Each number is 128 + 32 x the weight over its row's rms, rounded and kept within 0 to 255. Layers, rows and columns count from 0. Numbers have three digits each. The size before them is the row's rms in percent of the matrix's.

# layer 6 MLP down (transposed), 1344x768, rms 0.0461, rows 139-275, columns 512-543
098:150062110160071131085131160129157092132142119136130096134101157159140087189138077162084147129166
094:099109084146123117047112104198154112179129093135167074103177121097144191086115144108088161148109
091:166073093083119106084109095131066126155131119151168155075129111128133086113146138140099150117070
097:109140190123114078123148155090081079127115121091123139156113110083131065130148157125108143096127
100:127104072082116156087177075135138075105096144121166094114150095104130130094134128136113140186146
098:134147128139107136155116101058106134099084163112173138134093121104192162135132101124124123141149
098:176138128118112160153105099153143119175127147125141158201134149104096115106147150178155087164147
105:180168099087125070150052169168113146155072179128080111132107159179114165084154090125139115118094
110:134086066149126116157070155128156089039160097113136153076181127187091156149114106096144143147118
101:174098132137143153089141127131112153169165095121123243200095125141061134160082144110071150083108
100:166133086109134110086167108109120095101164098104167136128164130097102123119120138147152104130121
102:137109088174108134111096149123114123204145099119144131133112070153093093143138123106150147080173
102:113142106183189160169094108109089163170149115106135121110130166158104148177160171143143146125061
111:106127145160123129096105147113120148168210108110081104136142137154171075146099095103083121090147
107:106117141148162098174080191115101122133116173117127114093137156161110096127162128127192158141135
092:207111152138167149102074130137083113127129109109159137101152144140135110092145146133079097151114
046:065107125142137144077121104052071153193128162140104134146121120132189146066166184078105138147107
104:148141094224133191169133154167147147119124147090121137126151145137147096108172144141160120136098
106:105093117128115204152130094086106127091156067184182170129106114116111127161137096148144109173134
106:127180144080135094135079085119101101102163130085129110120141163115121175095100117110144157094169
103:133164121112162173049085150127127083201116136033082115142132147143088173159146123116089135169154
038:068150156149139105083140141179125061118137141084134129147102151114101165160150146170151177121149
092:121201119157081203114161167125200110073097126128111114086118136127164051100097156113074110099157
096:117074154137207165100130078042127099102106093176090129115138103078074105134153102143196131160169
093:153142154128156121121195099120089099130133134145121195158127159129131112093116139179080129140199
099:103079089126142132177135098088143161162131105089127124121155093180118090132139129144123198101113
109:161154134121096137037083166113099127102165085199161172116151091102115103123140099180106180132137
101:068137092073148048159091201156135154139104137094129152157126108136165122139118138161124123121106
099:083164088188137118125116149130098135098163105160144101141151079076099123092178143138140129097143
102:089159120166128151123133152131133087118088125076075165113137130110119088147147113183130220126125
093:183193116125087148096143101142093099129140108151135050149132100088098083194089172175175147145126
102:099171128172152151111137141151169135083197131159132117111172111134120104097096104112152069170079
103:201176125146161129125136111129139150148129106108116085041126165151097143090113155073097116107150
117:135158183185138114158183183182105131143166119162165094104124127130119142187118110149088068133129
097:129100140133136223171167171114146109171028149119104114153203127140130101100139092156155098147103
104:125063166148114155124128123182122062164093158125130135125086100123103144169093138138123112150126
099:108113098098097119116144162119079115163127115170152159166165167193127174148071102162172065107160
104:118118114107110177129105062141070162192138141160141104099142103164141092133179152111073118149164
101:119126126132080105142148141151113144092116092144116157078149163089124150104160161099132155118171
110:151160160099171119162112150091136113125156134141163093178157126101097179117113162131089124140127
099:132113132104178074137111153128128151167115090112077105104131112138102097123112080130098128124167
104:155180173184118118115113132176182114131099106107143159158105127102123195172130104163104153124096
101:121125115149152111180108100091076096118128149158121132172132149100137106125154160109168095088099
120:053111045124104116095084133162098092097142171104168164122137079136139080095112122102130109125130
095:136113100093126121104091060086171112157156071103100169106133134175099141135145060119121145124168
095:123155157107152103176092132102117093091120139081064144173129134137138101152167115094101194166171
105:150150163102080098183125142132129129119183110096163146145154123097128118114159110156114065097134
100:063165096087118172129132168060097122140145109138107127119083072136144123179128117149160081165191
090:090149126140154146155164142123180089155117110114128146138098144120098156233099139155096129144084
109:100123117147165094115164120196121141125173133146110112145112160111104177108159117114107112128160
101:129092187115087111177099083108140099136077157125180136171185156125120136090142151158093125177123
103:162089150122159202165123157098122185155129095079137121061158142211141152153091160104137122139124
057:101198128147100139136204121142113169162114142050114097174189056114143174179138202093067155179178
105:137118117190248089093129157134176158141137081162045151151133100096149185093099069104149197134149
104:128149113104080110140141152152102128156119118175146145121137120126133120126147143214152034129127
099:143100141159101133112107102120138095185116111194117076123151138079097195118168114110136141153168
095:119116140130116105087107131184186143117079113146087119076120105135130110157131148090107118132165
086:115089066111132090140095110136109161154079133073110107116110116118146177142151120107082077060101
106:122140168153105072178144102114139066119176170115088164132103086120147151125145104129106124156168
103:128144142111110142137170146060064167117186138105089134059138160107136103079153097118189169086142
112:125140143124198153176155150119144149099143151122164123162145142135118074079150138123177113132127
094:157093126132159074111140164107165098130123140131117130142114146149101081136124171147123174159083
102:218173161175193031140114128134157064128065110177122131157171104148155135104169181132138158153131
104:229104168131135089112116133129068095106154117142153088156119116148101150131152146189121117142092
090:220076105097057162119133171131147200096171128111140080152121110089138130136094116159112151130148
105:127117158085133144098151075144155082160114129112134129111109193175097148094122057090109107124057
097:164115124164085154120135134088103105123113153117203181125067096163141140131142165164146117112139
081:141127164115128124132108115132124119114073145177176123133089126109122094124169109100197114127090
094:108114161124136142147055106118142123188073134117065190126078197173134132177115054135151152124075
101:126123154129098159066105139140059213110117169136109138098138195127170070121155144114147078127131
091:159080211122134085092102075168134140147143153088117114105093130135060148162110057140102121103110
097:168172126086123105144134096110107093177149109141121128137129078133117121156123089143054108129181
108:161127169125154192145156112129136143165122067115147131150144159111131132095156138146150118069110
097:123138139093101138096134093146081100151124164153150081150104121168115197103171161132155156153107
100:083178110155139134109115153119164162105080126093180177173129100140150120181099085157140106096173
095:120145121145060170079142116180127135171128164181127117146165102114102118097105101079088064170169
093:198142142118103108099140116122172128110139146117169186119120093081114164123178105123133123182068
108:108105145096193124113082119111094118142219096117106137121097085149142135115160090170083157188152
102:168080112076148110089141169140108112138141121109085099117158142083099140149117140129175105114180
105:158100122121122130139122109139101133130162167080167116113120121081149123110144117163111113164140
101:110169091100117148155110211097157085152147174115149175129169091154075171100136103120118164077090
100:161111065152125080115111053122178141124126145073101120182130075102108191114170146082119110111095
102:106151170148070153142158175142124098186100183134025107137152117139131176117157118146117180106098
089:166145105134158169124134138095160142125118108158186078155131155120152070214086146082144154104159
099:093125134119103139142142132137120154193107094094158147087104155169076127173161157075126154125100
099:093159144135106114117173178178100137124080137192162137154150093087140089122142121096163186151094
107:104128099091124105170132138119120149131085122131127180124112088174109168099131083100113147117135
099:132200143057167133178127111138153105125116148108086058136172154087101037128158111150131078151204
101:146137119154152113150133124112115094157129100135112156118122150133132169180119178126109161158119
095:138074155171136107097114145148087136058171076091169140168177126161167142167134124117121154069101
102:056148110085132107106223118123137158102179091154172133130102170093152098145084118142144123114138
103:169142136182136131125120102128084128105146110150159142109150172152142094135098119153083169114115
099:165131100069164175164119132123096183110111154133127124100106077136054158141176108095139156146096
089:185123168174171094179146101111127160079170166137160092098148187120193131108147157124160157099116
108:144134147116073076123144080168124155107146162105196052087077145113155107109145130139133120125078
102:155188138162074114109101192147142160157149115155070125136137150129147123132136120153079107115119
099:070110109164117139070087167106121157171161123141124126152119140117172112117144103109147121162108
114:158145178139148069112063132161066103142150160159158088138163091174098132131134123124216136087134
091:132155154127169111112185135135161150144064103116078084183126132177106137163115093128120194117067
105:093129139165107140134140174190157181129168154163102152121090139166074127110176091101187086131118
099:110125157124127112203137093167088110189190154167173137142108171134143131170135129156129142107107
100:112113085173097124147120161113071114127121139090126156161086127038155126091145103114094111106106
101:162131169119134100160155100122134167170136113140124115139101108209089147108112100117115121173149
106:158106118109150127117122104125164118152081138124126152123146120168116115133192169092165138119127
096:163118056089083152143175129158134096079142154105098116094118135080131149147121114125085100109166
094:069154140123091123095122144176116127176176099154129056094123108132079099124122144092116164142116
084:165135119130134157127172110157161149150117155109121139187132085130192126130165057145064134106137
096:139143134126145128109137126046124128081157109099115144104112088169171094075136124088160171162156
105:062176103074132160113113137115101154116141083179159077125127140149062096174109121121116114110086
107:152061141134132118190141157085095144155133126148167156123082148114121149098079095173079131161131
100:124142098130120132172155117139163138131053137178100118098149089139161144118131116152075121194074
110:108165113079132136152063146098081129145160042108078118136102174102116165093085115122122127157129
108:137148108138157130134088137150160119183165100199113068102156154063149066102139087178136112156122
101:115073113129146148111162100058142104142072088081068156109123140117107151143100160114159140159059
092:156079095129123132105111088087145154118144091088154164143172109105168150101162042099132111120108
101:131149142122126085162118088218152078129086080142116138132164104183125083126123158157137174132139
099:145107115183107133165097119110126107134134179140150172129147127095143124186076156178128141148171
103:114174170172160113132135103157130140160164195179142133176079188146168106092181125123085136204131
103:183130087122130121180103089182106094103120166188103098095201125123124147145090136166090183141125
107:141111104195162126141145101127077141068200089165119150088108146137138122126142157146149094134077
075:098097109197177116207160163093114138126164125085164150165118111108124099125143140143124150205160
091:126185114123123122153142127159136139179119107133096167084114149119141094106085169100106170098153
109:161172082168116119135089170103161089082173079115141115072083103107114139174087100153179097156167
098:127152106107128194120126175127209109128127173084089132121146119113111139137095143150114127169137
100:176137178208145143165126081165162056142085177157144116120158136160144104130151114166138148121129
096:118172101140127122083063087135136174084135091115161121165147097088134184087162163129100107137172
107:146117097117115109214137140143161125076090084063150148164233126191141138120129124130146132122132
115:117119092149123133080110207115104105114120146099127124111142133149144134081135117197104129100155
096:167139112107148149193102181134125132125159137155115096151079172150160112160133181117095121066097
131:144153173130169124160093066113153139080088120070135122126151111129181109171125135166194069123087
100:153128116105169143150150080158073164087126119126196107112105106117114104044160073105087143116091
103:117191154136149095137097177127156100120097130101121199123096193128076136161128144123108159119098
095:104107150034100125188086104114179141136053136083111113147118169170120098127162173087137159148157
098:162101148108166160147122088130141134085159057114104103197126114163096127154151108183099128185089
110:115110137116106133111140116150145100096147160061153116089102144111089155194138142111171149171134
101:108124094193137123171062110118133167103064102127093080163114129123151081110148079151135122169129
099:116122088145072177068113024107166177143150164185108134153084074123070148118173128084151095093145
# layer 6 MLP gate, 1344x768, rms 0.0597, rows 140-276, columns 512-543
100:090089115116121166111127158133179097171150159103123066114119147131130169134143112167066137191170
100:127132086157148153175149148164113149076124047115077092162151128122141121139086129088162121090149
098:093053138144126160131122125152155187153149114124097153111101128096131123151153146142118171100152
099:123144072159128143110151106098144142158124146094197126117143116094150142117124106145148144165137
102:125139137132112112139124074090085143194146110120138122166091137180088116150157197125105116096117
102:111174142153094199109126144158168153134154133136115182131138119149127138129201102111151075104173
104:125170139121106158126146088125172129161169166191111142178129118075131058081178105131123144113094
109:146154092115099085101149122161156153106111128105086169152082169125190104105118180137119148123132
097:067072125102142137100169072071123128109152162114066122106087172070150079112094085157091136124112
103:200147153069164097147165205142095142113071116111123145121138109155165128126126128187158165060145
102:100126174099090101145075123016127147104100174155175096151158149140146160142129159140124120185159
100:118134135090136070109113091163153129114083121129152178110121123075140149174064105158129144109140
106:130152064106150151138138139078102113125097089090095146125146160102118151149154094108189096089135
108:106134161115138120123110124080043127119073143135172151118081164123151124145160147129058102121113
088:115095147127022158149145157120170124140136132127148083179146196126110106101148144123148068171100
043:127119127112141085137100141106120098150121082068101095186100173130101131078153136133136112169105
100:131148098110062085191182154117129107119108114212122140161125085143146122079130046150137130146139
104:173113089155070161130160140174110149124135128129064180084110075207108114158106062145084145116154
101:166103108119148123125118176146106143142122128128084156099097137119086061155088154144125080106101
104:090162123187117180145099130115142067154075122148139132216108126083162159149190111072147146097179
034:150173069152213108122070105161142104123137156156132136105080080202151174105129196165136102126145
094:134137148147103189118151163115124078096131156148184142134120186094129136136057142167135118143118
101:157183084086098075114168090144079102127127104121097172138095102122164116073155133054103165164117
095:120126133115118114085102120127168178097191111113151181185139041147111113133124157131127134073131
100:140100136110145170097114123145172070175065145135075162148103189177088116134169132112054167155137
100:087092141096139135175158122150158138119139150144083165117105143118158100134159108127083140097090
108:079141130097073107157184127097108105134100159140125134122125151125129140156109142145109129101115
099:105122101154100130138121086154100095143149171191066158147092178114172155138131073141123068102170
104:121157126127138132106133150100169169139164103176117102145160120130158131080067071154113070102128
097:143148130129127184170122143150141121152146155191144111125138121218100192127142123173168146125150
103:161148142126043144169126177137072177091109150127118119125148101124108132130124177114124122146156
101:147084188059074045164139144158189105127147098131140118117112123089131106144190102115149169188105
104:137116107124081138135114151147134102122088114137157125142106077158114142122177148178128177098103
104:104154152082151169169116124157116194186107099148103183146096121135136090096163152076123147193157
102:102087158126137180083127141165100079136164103157149118086101165119142091090168139137092131161168
097:111157059150135071144176107168108108115125120181135104053160156073104085145094078120140145171154
102:180131122119138137144117094099084157133143122165134113128089104146138124074080098154126107174130
102:209146143095076154189120140077141116088124126099138140138137162116100133127150170121157133122156
108:093103167162106168164099156143149132156130151096110137060095134142110107087163066162099167107108
105:091158148141157139099112087141086118088139165038135163167162129153109127135124096158127161187124
108:099114092124128138093127088152176124142095104189083144172105130118087198117088159143113109146092
101:124116134147176135155109137138144203150153135111137109152103085184139112122126200095105194105181
110:110114178083150106116140123072178171141120150122054101071157127099096071123142093111113051135129
098:128131184084140117150146150131124136123107132151176098129093146111125129131166119129084117083087
099:115124099108141101134118105108134136148165125094135131086182105154119195080094127127131122116129
107:140112125122124116093106163108158088126059123186114150177084132151131123165111107156130130137098
103:127143038100146085088135168119148131086114086122123152161144117159080153111064134106119105093145
089:177078093102149179197137133136186107063186105087152148090160184170107123139113078088093071131121
109:127126094043080095160138092155190112114112096167123145189103121092125160156070106170123111107202
105:152068156110112162117111122121086166155137095178122169177107135132053146100099097091145107142129
102:159151094110092115117095125151162114116099120118115096197121117115146159077111074137137160107129
053:115155100123128134128164144149082126121159151113097021155156161154123157220148148078117140162089
106:137125140110164172089102092180079104141121180161082118143115082065110108169127121102094051078124
107:146079166093167160118086114162081141200132172117109174203079108146149132091112192065071036126137
098:159121067163140171122127079107049073121142122099084113162157137099129123226110125147092072178196
094:148163149117132170077119112094067132111062110196125107096088093130163110132124108068141113110181
083:141163142130161111103097115120135076131198166094156161170125098128119065147119149087148149133091
106:092108168189137178163136101128122172146099158126086172103069155151125160120114139120157118160164
104:101134148142139051159110062168142116129137138166164150139166175160101174120155107112094135169146
108:101103093071134168120140099120165133111174179105113202159097150111243179111123154135116108156184
096:142087114215104145160113125072110110132176166147136157131107189095142156131086107141101204107120
106:168109166147098148084080148142161063152094133168125130133133134107171144162180111184133148152097
103:124092163113143088073178087140092111164124120140141180113147112110093112163186078135110178107174
088:159114170126136122103105131117133163124158143133138095147119175089184184103126141128163201133113
112:110125137140147128131124116086154123072146100159156130177097152088149112104159121097122182185145
094:152151097155145079158135175086165107166128127143199097125100079105145070084106076160168139149137
079:096168159118146131170128149194136124134138122176132133134181128138104181165099077110140100164130
095:119118173131132149103088164100157157094196092168126122077100076130154146111060060179181143125154
098:145057101147122167117131081143137116121123081112135113116108100120099185124100124138133131158126
087:120173167146150102106132127039086110143137142063176140157132103108153132108124127132162103134160
103:107158187103126138150145084148105096138142213082200078177154112067162120173143104065140126114156
106:144119125077070148187083185142157108092127141166151140114137147096170120164123138116104081159140
094:093169132124120099141133156157152119157119111123099142064139141113147127153134081112077155150128
103:161150097118077113156166132103092144135169136166144155153150109128176168128109121139128145156098
101:054146131145088136153189161094093055081140097109162190078111110082110121165120128173155140122152
091:167160093090151165105146135134101145218121110177134078148130117125045033165158173119175110120095
106:105065147132116137118156097151132081140148160157120136168104182146122102095153102139130136105116
106:069050133104092103116136150093121125126126169168100194112131138125147134198177151064138080150110
108:097130127131079086129182175186126160147178154114149157165133113132108131120143095111095153174139
104:113125029133096111121168180157111113090118136104108145088112096146121130136146061174122112121098
101:100133130134137182126164127112170115160178101086108094108145114097122139180160126120061146121099
101:131108136099216184184083127130146094168112133175198146121144117072154069124145166153191134128209
095:137126108142079128118119146048071084112099143109138120140068082224096192137101133136175167056162
093:099093142151117074099171143134104085109133086147122122122146134144133170133134112135151085091123
105:120113096167107149108065116132129105155122116161146159144104106089103116127112093122094125157115
102:083092120075178161097155094144142121153145114163086099137126140122148093132230077134118174105136
101:154140071141100151193134112118179080181083110143146099179102107137196142093154066104148103088132
105:171139105166187135084154124133186103159184136147139157215147086120162118106180086145151169104103
096:131140167080125147109096239155190159135111131124148110148174126113118114165166136202126175090161
104:088106135122122089111180113151128159127106159124130094151120111156120145183104122142182136094122
107:100120128152113170122106107140113157110172169144155146071152115111172123156127088098140102102134
099:165109154163077143154157155094135085158159111136112111066056123137067169059115050177133079135122
092:102124114110115147156167156145075115187135098088126165149101111161132145148132184163097119107069
106:161170161125101218135136113124151145145169100082155119095131159181113151153146128133109106158102
105:151110145175055157128182118162123113112152113102186131224178133101127124100114148096138134137057
095:098142125086062171168121118058129112122154091134116125107140109123145082122090191137114109133132
110:106160081112095048138122147117099191104105123092150157144141135067169127115146102101157098209121
093:078083192059186114188139172125124180113135147154144102158087143105108086200126074084159105079033
107:161155206126108137124176140130143179139147156129087123080161149046206129082113196127098109130180
098:092104103131136104108152147203096103139159172152057114113169143107137150096107135101123101131123
104:144148108110088131213151175159153086157174141147125149108136152116101105121112143079074109092137
096:156111114121150154136138180161087128147163154101143109090137109154069125152092107153109083127164
104:131113138118110156114089109100181095070141109123126114137094080148099121196147188129183107104150
101:100173107112139167090130085115109181122177109150123032133076135144122084098149125150163132117150
095:141138125114141072181071104166127097195117154144120076155154106194123119142122127141108145163104
081:082120107124139150173075168069119135090171121129151133093151124178074118133144114091184122111110
100:139129139088164122089120066120074153147062134090166191106095116145146101122121133175156100133110
107:115157147108106106071146140133123096109185086119099126152162129116077110066145098096119116136143
100:097123134078129119125126106140111106150129111136130154159140096156132085150148164153158121150116
105:141036137140101083121163173096102155070129130112150160068144084121176084107162128130129068128142
103:110092143138103167094130146161109181092161140157146164155078138119159145114116115140130120192156
096:109076110108120131145115144131112131150143107163173105093068116051164115118121088117093080155139
106:114149150137194136099110096084167115110162142111082158112124111136135201126171177050100097123215
094:172203094175110131113051165185109101100126184141133182122062105145105134159152130133084122085172
098:106185104146101153124160080132089051080112146137129137167134135141158123193129116097159162138112
099:112072109138147170121156112097097176104107089122152069118143182097172142108163129121120136137149
104:134118099130088161107112098147136116190131109132107096170151114162126169106157104135143098086127
103:160107127175128114153084159136153105150100152164158064148184081163166160122082089185093099087173
108:112143116186101106120076155105181074138067104103169117120116135170064116085173135177164121135095
075:132141091213174120103130112109092150119134077145148120163142159145178156062164113202130124113119
098:142135085119181129166120127099088124032146143105152138101074149146138174104145079144097133160114
103:153065169143126060159116150180157151161151131106131157174103109055101149107138142156082146082180
100:078129161107160138156123105175105096137134107199111166099151088141155138049137089096061090100183
105:095153145130123093139119081101065117191116201122137181125117188147146087173125104168108161187181
097:121118153084098105125125149130038133110134133108087109168114128091111138128028147119149154140099
107:120117121084099163093145174108119174100117116158149135096159118079165137171130071124183118140095
114:072141097179141165095097140106105138137134113107110192115151149121200135108113115182097090111123
098:117153097121133083163148135148122110159150171123150169106142074118133156151160114116117116106147
132:135105075090142164112137082137110135143188114141121125115119079106097150091144108054087140107131
105:217136123101128136125165167181141122040111109070132154098140112152140085121157049062107059107126
101:136125113118092111122141073179164178120127142105038144132106127121092043126091100130086099133178
097:152159117140104125094157121124114175096135113045134075116143116161082173080106128093000171092123
102:135116089164132078187112168103145129099133194099115107070111106134123149113106121141189096117113
106:105095152133152106110129088125100158140075077051161152156075127127191145113090126096117080093158
104:132167135083109061111144097125100158135154114120050126116118168074129137186155158085040188124178
098:163138111178131123160130130152171144150117086089188145131182061152084150121079119125100116082091
096:124109166115144173167121064132114159103075129155133132077137143109114124168196171103189151157160
# layer 6 MLP up, 1344x768, rms 0.0628, rows 140-276, columns 512-543
101:197130075133108074154111209138156180116061163151117089128140117114197152174065098152180132145160
095:121178087093081148076136126144149145194148050087151088237089135146122162167189129151151110131129
104:136131116149176175140121182122132115113115128107150115123113135127121126105138066163133123117106
101:134116150113172126173096108096087149155159131140184159160162160143070159113130153119106042176130
097:154166088139101148083192077119170083146117042142129111107137144103155142108094159147156115132113
105:138159168168189101143123141098103121094116120104159088077114091187149157144112161113157108103126
098:109141100119133123098143104136137172147108152180110134126114100171147167112129132089129085179162
101:101142159139101139144066127138138127064149157139108177154116166115150101117135148129129110083085
097:151094106090132143097089148168131119052121166130106081046134164144146087115117137124082099127128
097:082157137178109183180068058178119123101143167120129093134182107137138087145166143118144080105141
103:181133123186182136153122124096086083184143114071197055116082167139173118145125116097092040172151
094:131135157098116107113093138143138126158077158145123133169158108066153074122058102119148132098097
099:146158068080121127097148163131059117177085102154142158181099106069073100119138161175141096128155
103:111107129107146080086092145168132182148173083129124123090095080093143120181113097124164171114135
088:148113115120150118131132113139105125094081131107112151170145182188135138190102115146152205099190
044:113120155124106106123076108136121064143107135175171163099151121149070133155081126134136138147126
104:144128153143216169154100107130105120128142141107102113178122137121114123154155218132095163165132
106:091127076114142140093095117061117115136128112157177090180093122172168166079127147160128147162143
104:108030140169102134098153102108137098128188149106088152089125099133111147092137133163144169161166
105:172199176120136104150111137029152118129140118088148088172210115079154150134133110140204176147083
036:143125067134134117079087117143126186135159174191121072059114153126092165120135123172138158161143
096:084109137070209122125114237137134091165105157109124121069165125152141152076158120129116113152113
100:105154161150087055162120056142098094119075158153143125089154178150158128072086168098127130070164
092:134159143084135089142104201216127114124079099098129158152138159144120084204145164080113100098095
099:129148186120080082128151131120143162099132068153145159115101136164116091142157078115116084096126
103:116143099155174116088098158089134153123141122123136151077178177146141143163149144107131147138125
101:157120105146121090066106161141121117143130084115138128118104084112170118085150121128095105107175
095:158089099099140123130161154121101095113122142161080125137121190113106145161133120057107115134201
098:140119116095101090109137126138133175115124118117095120183162108109078116110098108093179121102143
102:136091127152181133162103132155090149172153103136146145151134115141084163156141104119148148130062
099:144094099040092197095153160169111143126093136131206078154153093114155133114175137113111145141213
096:113146159102087104160132176141084163169149090133114022125094124104086115122104130106168184114134
112:142111186130113193163117111147144155120153136085165111126152123101143158143067171112141104157107
102:203123146125114137141118137161182148139176162106180191159089092108177122118089115125120100157133
108:120063192119117152163136121133120152155112117105130146122127116128127106067148119165125064182089
100:133145172072171154165094137161165157118108087118045092054103149179119131119065058113095137094130
102:079139122144154128106120132094153094146169071092149100103151105081073137141152136192146120103105
105:131130163177124188105100188121079135129130152101104140172098163137061097149150139142129155133162
104:134128196107135158168171161121176113099182169144109118051116136083110127131083093119113146111158
100:126122104064127113122151175076118052181178144067121083097107122116155151132112115127138084103167
103:108181108125115099115175144116146141102113155148124163128094140100165171090094147081106084099186
100:166151139146128108094094169167141107065110104135133105117159088120183097106092111138121122203142
104:123115118188152135135159075079096119106156100124146132168035137154159146146149156060222157082087
099:143127110143125164205099036168129121160111108101094116167162123109076167118191112166082080142115
100:102115134144146056143118157152133082138109110145103122160164176156113137107104166149103092144079
105:156118153097172108154135111160141086149082080102111120099120100174129161131109146140151174119127
102:138169111107140108111118155125163138058175091088161186116143117163082120106131129186170112135152
094:101170177107132106101136154176079171139204079145152194123067128145113136114147143130165136093104
107:132108089021127145117143181177165099165116101136134106180093136110173141137097098167156129126141
101:085126131223124123164111096133161089109127112092127162132128132118148096088136159140118149135171
102:159107142123143110156126085115115145105106100151091174119174139132177165127149114156101085133150
057:149124124161155145102187107160115125123123197130094119149127184185113162149137140118122101088113
113:102114229073122137110172192121168138138136142108148151118081099100165067148122159123163139130160
106:131100087097132165165094100102244111126160120070124167132121196062083080163185089129103161109107
105:184138137086084134186118087125082060122116073145071097129129158141159181250116174121099162117151
095:127083086081126164152136050133134112185105101096185102127148204139092140112161116151102158164118
080:132165131141127107099067087104148093129189157100140099141181124148186075207119147113174136152102
106:128121114157127079084145134134118136117140146179153115106065112063095165104092141088121106095149
107:145157165073139156098081092160200086054078149116176064147097169122094134112124117146145144120140
111:164085087063145132203120090118178135136166170115154091118075148087140171109080093160118132131142
097:076114146113163202175062109076089146141074112171157143144105141144171153127099077134154135137114
094:150120144125092063095140153163127165101080143098104088139114109161155122163125153129162101104158
105:119127093102132113133172163105150137151114121091155165135112122106159121130118103139067119167156
091:110064110139155115134129117159140132119163145033117108058126123147139089129052114108152137148162
100:101139120168111104079130142111103157102162156126127101120138084144162118145164145168109203136200
095:108122130151161123160136094129148156096177112157076148134156182080129144117087095135146110162130
083:128143109128072165164149122154136162134130125113124118140089087175173127112120127199151112129131
090:132058182161109100165100154094134138148160137135168144109160074094209093074136134146155145103125
104:072045108173181145086114131104080172147106091151147119070084039079119169121112138097118082165126
089:174204160124127139155118147127110159150150111144150088162129162109130154097137147106081099113184
101:122172101104144121181081157113108172087159180106094104202188118168124101108118211106157131145126
106:142135091192114103086123108116132144164197152182111163109057084128106151133169114152180178133125
100:114137129162086131162083119163119117052142104127160135102117160118123077098161170121072105151099
099:186124168132148178149109157130126088066082136087143173082123134154141130052161133098149071130137
096:068077140139157113167149087139148162094118124086150141189173154123113164194077119165126077173117
092:149126136092154149126109100134065145073147092124136156167117141160105157092074134126077155088145
109:126109132160096073146147066121097162159136094167126093143180081193105170148089067117113183148117
100:141182104137116177113189140130124200073130038199144126121126145097131126052173085141095142147112
107:116100114106118134150190109136085150118082102114109125171116082101115091163159082100070166168118
100:114142141115142117183129132162153075161145152138220150116097126113111144076096123098112166121148
095:112086175214139120086128130091088184169122116124104151094026179115117100139108135106122103155125
100:119186168152086102149114131168130135168168151160119167072173122120115098130158104122096145155110
090:142126142071106107187094144101020050101069150129154120179161145103131174142130091137099106196107
095:151158135146129168096133080112123087106073156097126051125153135119155166128151093158138162115141
111:129082168129164139103128134134073093117125123140147108119153143121158123119138181103058133169128
099:165163185164125093097122116091169095142084175131090182117109103129119159175044124133125127166179
100:143130112127098053126091175226094125131172121196139156117124123144161103115142115145182169126172
107:197157165137103160124090113125197197136083079136127122116198103125140092149118132122073116087137
103:183184082104136140125101164095113078133058147036163166090153134049069059068130147148123183178078
104:114131132161102206134120092138153088150111219117120103138174156070120172146156147086106138088188
109:092083172134119138202062073156117204118186087099149135127162144089130193155191171145083203127094
100:089113122136111142105131136100131146158143155174129168162151095126121122089142121105109120063136
093:170139118091091135098136151180115078145153137096122116193089134141088173120097112152113116117094
108:083107078075139116122112149163144041095137090105096179141127136107111153102125121163076102090132
104:103082167084113140217109176052115076167124110115107161085087141169136136116119122172151145121129
099:149097143083093130133127161161139125110053151134182099110158134166125113166060167196133136092158
110:086134130157148121138139098136152162098132142091106114143042115149145108139128139141145134146114
090:078104099074140160140130158139070119155108119089139078175078101150149107112157144091118138104138
101:148158191118087158117201131172111051120165129082106119120126164104115136156167175086131135114149
099:162065096153061150095094143116130145158190124078191177133150069088127188106131135125120098112132
105:135132120155197155037135152102195092135172160166158076121217073194095106197103138132194126118116
104:132136115094161148087144093093093063143104150154174135137105137130097157160069150100117151112166
110:141129101081186147103149148123149151108148144164190113100151100112109092179156124076191162174158
094:090142106159140173096102185186066154139123102166174121174141172058141116097129213078137110114156
096:115120100143047151150110141139125093138230179206135144078165125116098109050084155139101118089077
075:076144163101176103125130152092143173104126141069076126125154134226144125089163156139115139180143
098:167139129104095077155168103095151130091176128080106105180150097094129148130121128119108091192158
104:145120177067150078182119165160100139136179092135133136153069200147132135138122105139085091084182
105:167146110094142144029099177075166114127117131117152085132146126181174173117084133116092100128141
097:126085168151127046111158112095119143085183219122130124104154156132117119115109063126090119123128
108:134135131135140138105139120093179113139137137097134131105133079152112130126068077129094091109124
099:176143160139138140092128141098153138191108189174098153084117143112104131114067134090159186128123
098:185088096081147093116104167124088121138104177136122105135136161186143124130128190165138111129089
096:133146114145095127113156147132113098116163092178097151125051120145112184132154153100073210157095
099:107149141118148142147121123131148152148169108112115136117125149182143150141130114101167176097096
101:120169135108147119162144148107134108142151143148062156077137130134138137105182109134131101123173
102:099154104096168124176086098144168155124094178154189132143160098071096077083186105135131149132125
100:136093118103104157138113130107136143185187117128173155145126127145161087117165089150079094112124
103:147132119141134169105147061168128135086154152122131166058098141126192176147118111112122149153138
065:141163130086081110171127154121125100122106170135112154119112109114092089105105159096149160127132
092:058097143090119135170189063107092071145127198172155121140096173149142105107161110142104091120072
106:066097152158157117118180179100131183157128127110079138158163148103154153101195116121114096132173
097:081118154097133141089124175144186095164130158172126099153119095164171196083135113143148079123123
101:177181105133111109148093123101133140156105176123137112096161197143171098132150098130182155125185
098:099130107055180129153155073127121141163137170162125121079097180158162122100085089178170142140068
111:103087143169115114149108159138091127112163097135091141118182172139145086119134092169094149120149
112:099113105124165113123145101115117139124118116135160111142108088136162091093127156156128110099139
102:161113139152111155046118126153091176155094082130131137168072151198089140179097126159136162195169
137:117160191155140096124119170119114099113043162160080112107162170155132136124132088177127140138090
101:108122120164103074128153085093157096182097189115084169171178180178116111156086123143102189116082
096:122105086112140163121137156106083066108120100168213133150116130127137176123143148072140108169084
098:095158131081141165162132092105132095135099201155102180125153132127101131172112126089143069140134
102:112138138150128126065150149118143117096140129183125102094116088175169077121192124127075144057143
101:150107103133105162143153150109113122135190207156151163151147145125111179110102102088074159116143
103:111140195094208137108164169119164072115108051175144149141141146090160102075101116098129109102088
098:110109091109174098123129128177173081149138153123145141176146105133044175066129056122122164025162
098:136123105165109128078110097120095119142152115105100096139161143115111145144112102161143164164140